Weights of a small transformer language model: 9 layers, RMSNorm before each block.
Each number is 128 + 32 x the weight over its row's rms, rounded and kept within 0 to 255. Layers, rows and columns count from 0. The size above them is the row's rms in percent of the matrix's.

# layer 2 MLP down (transposed), 704x256, rms 0.0528, rows 692-703, columns 0-63
size [ 84 103 107  89 106  95  96  96 104  96 108  93]
[[164 126 115 128  97 142 113 145 134 154 166 129  88  34  92 125 164  89 181 103 135 126 160  82 129  80 169 153 154 102  76  79 140 153 192 145 145 113 110 150  93 147 162 151 165 116 138 131 130 120  69 126 132 108 135 146 102  80 120  71 139 147 179 132]
 [121 143 193 125 115 148 110 186 122  98  90 152 117  36 145 160 119  86 175 162 216 170 148 102 155 105 123 113  92  92  87 169 141 113 133 165 161 119 122  99 123  76 110 137 174 162 126  92 141 138 133 137  84 105 159 114 137 104  88  86  91 130 131 145]
 [184 169 154 133  71 149 112 127 155 173 165 126 142 172  93 132 109 109 106 119 160 105  69 155 185 120 132 166 117 134 116  97 135  93 178 117 112 115  74 129 111 163  88 132 113 178 154 106 122 129 102 138 111 185 173 119 141  71 135  91  87  73 127 149]
 [116 138  93 106 150 166 133 131 153 139 152  90 135 115 102 136 125 165  50 134 118 120 143  94 171  86 238 124  78 119 132 132 106 103 103 163  93 133 135  87 125 113  87 135 153  61 169 129  77 144 164 160 100 107 160 136 149 149 119 142 151  96 138 136]
 [101 132 123 132 131 157  75 167 110 164  87  95 156 189 160 110 113 151 193 161 118 126 118 130 170  81  97 180 164 158 110 119 105  91 134 154 129  93 119 130 120  98 143 131 216 108  60  97 108 115 124  96 173 106  88  88 123 116 118 142 137 134 125 115]
 [100 103 138 138  53 143 126 117 134 165 119 147  98 100 136 132 128  99 136 123 145 153 123 162  96 166 146 115  52 127 183  62 144 142  98  98 143 187 145 157  81 134 186  91  97 123 108 162 187 104 163 176 203 143 169 136 170 105  82 156 127 149 106  91]
 [103 116 138 106  85 108 113 118 146 113 144 179 149 153 117 141 114 161 126 190 150  94 170 136 109 122 166 154 174 155 102 138 162 150 131 101 127 143 168 162 104 143 128 144 121 143 106 115 158 136 148 147 126 125 117 130 164 147  71 167 131 176 100  66]
 [118 117 176 133 158 135  81 170  72 183 194  86 146 159 182  94 135 143 108  69 153  72 115 108 135 154 161 201 130 116 106 134 146  67 131  96 143 131 154 181 149 124 104 107 116 126  85  97  93 108 149  93 144 195 139 161 177  95 120 151  73 128 139 187]
 [118 138 118 135  83 134 148 124  83 125  88 182 137 173 113 105 165 135  88  30 145 146 137  92  89 114 137  66 154 114 146 113  75 173 149 168 146 105 109 143 192 176 114 183 111  53  81  90 135 126 173 150 115  64 119 101  57  62  98 148 121 116 135  61]
 [129 119 188 124 157 158 113  87 143  94 144 113 151 117  41  91  88 103 158 100 126  41 144 163 148 104 169  75 140 175 108 142 157 157  74 163 135  74 153  93 142 136 189 181 108 145 118 131  97 179 152 130 137 151 103 105  94 147 140 124 155 132 124 130]
 [123 122 133 108 113 134 147 170 176 122 163  73  49  92  99  97 151 197 137 128 107 134 107 156  63  76 126 150 151 159 120 157  73 142 148 116 115 174  86  75 144 163 155 166 160 143 103 155 167 129 139 121 154  58 167  99  80 174 165 213 151  74 161 106]
 [103 138 137 137 148  87 114 146  97 105  86 188  98 184 177 134 107 158 103 145 156 208  90 124 114 143 103 127 116 143 134 146 146 146  98 128 146 118  82 109 162  86 103 127 126 104 107 163 143 133  60 118 139 192 123 112 121  93 129 103  95 102 135  96]]
# layer 2 MLP gate, 704x256, rms 0.0528, rows 693-703, columns 0-63
size [100 110  88 105  90  94  96 108  93 102  89]
[[141 183 120 175 105 100 123  74 116 142 130 119 162  98 131  98 150 121 174 199 151 122 155  79 160 155 101 126 132 144 118 160 139 146 165 124 161 191 120 116  75 112  75 125 128 163 109  41  96  96 116 165 110 165 122  72 103 154 141 163 130  85 168 144]
 [166 116 150 166 167 159 164  89 125 102 121 143 106 143 109  90 147 140 120  86 169  74  74 127 126 180 118 146 123 142  97  64 137 130 152 144 100 106 100 129 144  90  35  51 117 160 149 118  99 153  91 157 109 145 135 102 130 134 147  73 190 118 116 131]
 [106 101 117  93 132 175  94 117 116  76 139 184 112  82 175 152 112  95 133 182 168 130  74 170 170 121 112  86 112  66 113 128 119 104 118 192 166 149  95 207 126 187 156 115  94 163  84 123 168 207 108 146  56 130  48 142  88 153 176 100 148 104 130  80]
 [172  97 197  97  80 156 127 156 122 136 112 175  70 108 138 183  94  87 176 127 131 132 100 100 144 134 132 113  99 181  97  83 137 154  99 134 174 148 189  97  71 140 137  52  64 228 103 107 125 149 123 145  94 139 127 137  96 162  95 106 122  98  79 138]
 [124 159 149  98 129 130  79 114 100 167  81 168 130  89 141  59 122 153 130 113 170 130  93 166 129 180 106 117 105 151 156 103 143 149 229 191 133 120 116 109 134 139 128 115  82 167 151 165 138 215 142 137 117 167 145 110 147 166 120 160 124 124 107 116]
 [121 101 143  83 138 129 127 136 108 132 162 134 105  97 165 181 148  92 156 136 111 114 139 139 178 201 145  93 130 106 155 113 168 118 153 139  90 133  85 142 123 121 109 143 106  75 154 173 128 117 148 158 108 149 107 164 107 143 205 172 134 123 165 125]
 [187 160 137 103 124 130 120  98 132 196 118 164 121 150 176 136 145 113 166 166 145 107 101 183 131 180 159 103 133 144 149 110 152 161 119 139 136 165 134 181 130 108 142  81  73 128 143 107 144 102 146 111 140 167 145 146 129 118 171  75 124 179 128 126]
 [113 114 124 150 121  53 118 128 149  90 110  95  94 116 157 137 110  94 140 177 131  74 131 167 187 165  85 166 163 165  84 115 177 100 126 122 136 104 152 101 117 100  87 116  60 171 117 127 109 104  93 175 137 152 123 149 152  98 123 113 153 156 101 151]
 [119  72  99 111 121  77 174 194 150 114  74 100 154 166 192 140 109 173 135 154 113 156  84 113 188 157 104 117 120 120  89 150 114 112 192  78 144 219  99 153 114 137  96 146 160 165 127 116 123 126 133 169 142 108 165 105 121 152 149 176 139 119 111  86]
 [ 69 181 140 121 110 205 133  90 134 153 107 153 163 127 110 108 104 113 127 113 147 121 149 115 197 121 115 159 118 129 124 131 186 174 146 122 117  48 126 153 104  89 120 125  64 106 164 124  99 139 128  96  93 172 163 165 159 220 126 113  57 125  95 142]
 [120 141 126 145 139 108 170  96  88 101 146 123 149 186  78 149  58  64 117 139  86 200 101  77 157 176 118 147  78  96 157 171  97 155 195 147  83  87 152 150 117 150 109  85 101 179 112 102  64  96 123 111 155 127 116 130  96 165 137 105 110 123  90 147]]
# layer 2 MLP up, 704x256, rms 0.0528, rows 693-703, columns 0-63
size [103 104  90 106  92  95  99 113  93 102  91]
[[122 132 167 104 152 104 151 127 137  50 116  78 131 153 135 132  81 122 113 132 160 101  87 109 155  96  88 100 145 137 143 108 122 134 138 162 161  71 193 174 150 139 119 152 162 142 170  94 130 117  71 104  65 147 214 143 179 150 112  92 139 174  50  40]
 [206 149 141 112  98 139 149 104 166 122 154 188 119 146 166 102 134  92 100 140 127 134 131 103  86 152 126 128 139 168 117 109 133 125 177 173 121 149 129 125 102 130  65  73  57 169 132 122 139 136 115 204 132 179 130 157 139 103 130  31 178 147 146 178]
 [161  77 141  96 115 120 162 127 135  83 124 126 135 121  94 138 108 118 119 147 180 137 105 129 171  60 155 157 159  98 134 151  92  78 142 111 138 107  81 151  87 108 122 139 135 123  57  94 220 120 167 144  80 165  36 156 123 131 141  81 104 112 103 107]
 [129 157  91  97 143  91 152 127 154  98 201 156 110  93 108 160 178 172  70 157 187 114 131 133 129 129 124  57 107  93 136 186 186 137 127  48  80 158 151 161 171 179 100 159 104 149 112 123 117 108  96 150 101 167 122 199 133 109 196 155 113 197 145 117]
 [202 126  78 146 141 118 149 167 168  98 170 151 146 142 145 176 172 177 163 130 106 165 172 102 107 131 123 114 190  98  51 145 139  84  96  95 130 127 104 115 159 152 151 158 188  88  97 164  82 126 133 136 103 154 132 181  99 137 118 125 107 120 118 145]
 [112 145 102 103  86  81 101 125 151 120 133 165 103 175 111 131 115 192 120 131  76 108 185  98 129 120 135 202 146 183 151 151 154 215 129 103 112 107 167 155 102 150 111 156 114 139  77 116 125 136 138 151  94 121 105 135 137 157  93 135 129 200  74  86]
 [ 90 122 199 110 104 145  88 179 181 123 100 136 149 110 112  86 188 129 124 177 126  87 100 138 105 191 111 144 117 123 118 182 163 144  97 200 129 118  98  78 109  99  75 164 163 201 149  80 122  37 111 139 130 153 180 176 171 133 115 139  75 127 132 130]
 [102  65 110 106 132 198 142 111  87 150 160  92 167 103 120 132 102 153 119 102 117 160 136 101  63  82 219  92  93  71 179 106 103 113  99 122 153 135 115 168  88 119 150 198 181  63 110  95 113 148 153  87 150 136 122  91 140  98 114 102  93 116 116  92]
 [120 143 135 122 133 137 172 170 104 113  93  95 164 112 110  84  73 108 157  77 149 108 115 165 131 116 115 102 172 181 109 150  62 148  70 117 117 127 170  91 112 129 127 127 175 169 145 113 102 156  57 157 159 152 115  76  57 143  84 132 178 107 115 105]
 [106 107 130 111  94 190 137 164 173 119 166 108  49 175  84 107 196 210 109  98  98 102 139 129  78 129 127 204 132 181 144 145 129 113 116  92 119  57  58 119 167 113 114 121 119 177 110 167 144 154  94 134 130 126 164 134  66 145 166 106  93  90  81  67]
 [110 111 142  89 137 143 117 134 176 123  59 170  89  71 183 131 177 177 128 141 112 152 130 162  95  76 165  78 127 133 128 127 133 110  65 159 140 182 128 120 188  91  94 158 195 109 129 123 187 112  82 104 134  94 154 111 169 111  81 136 156 122 187  95]]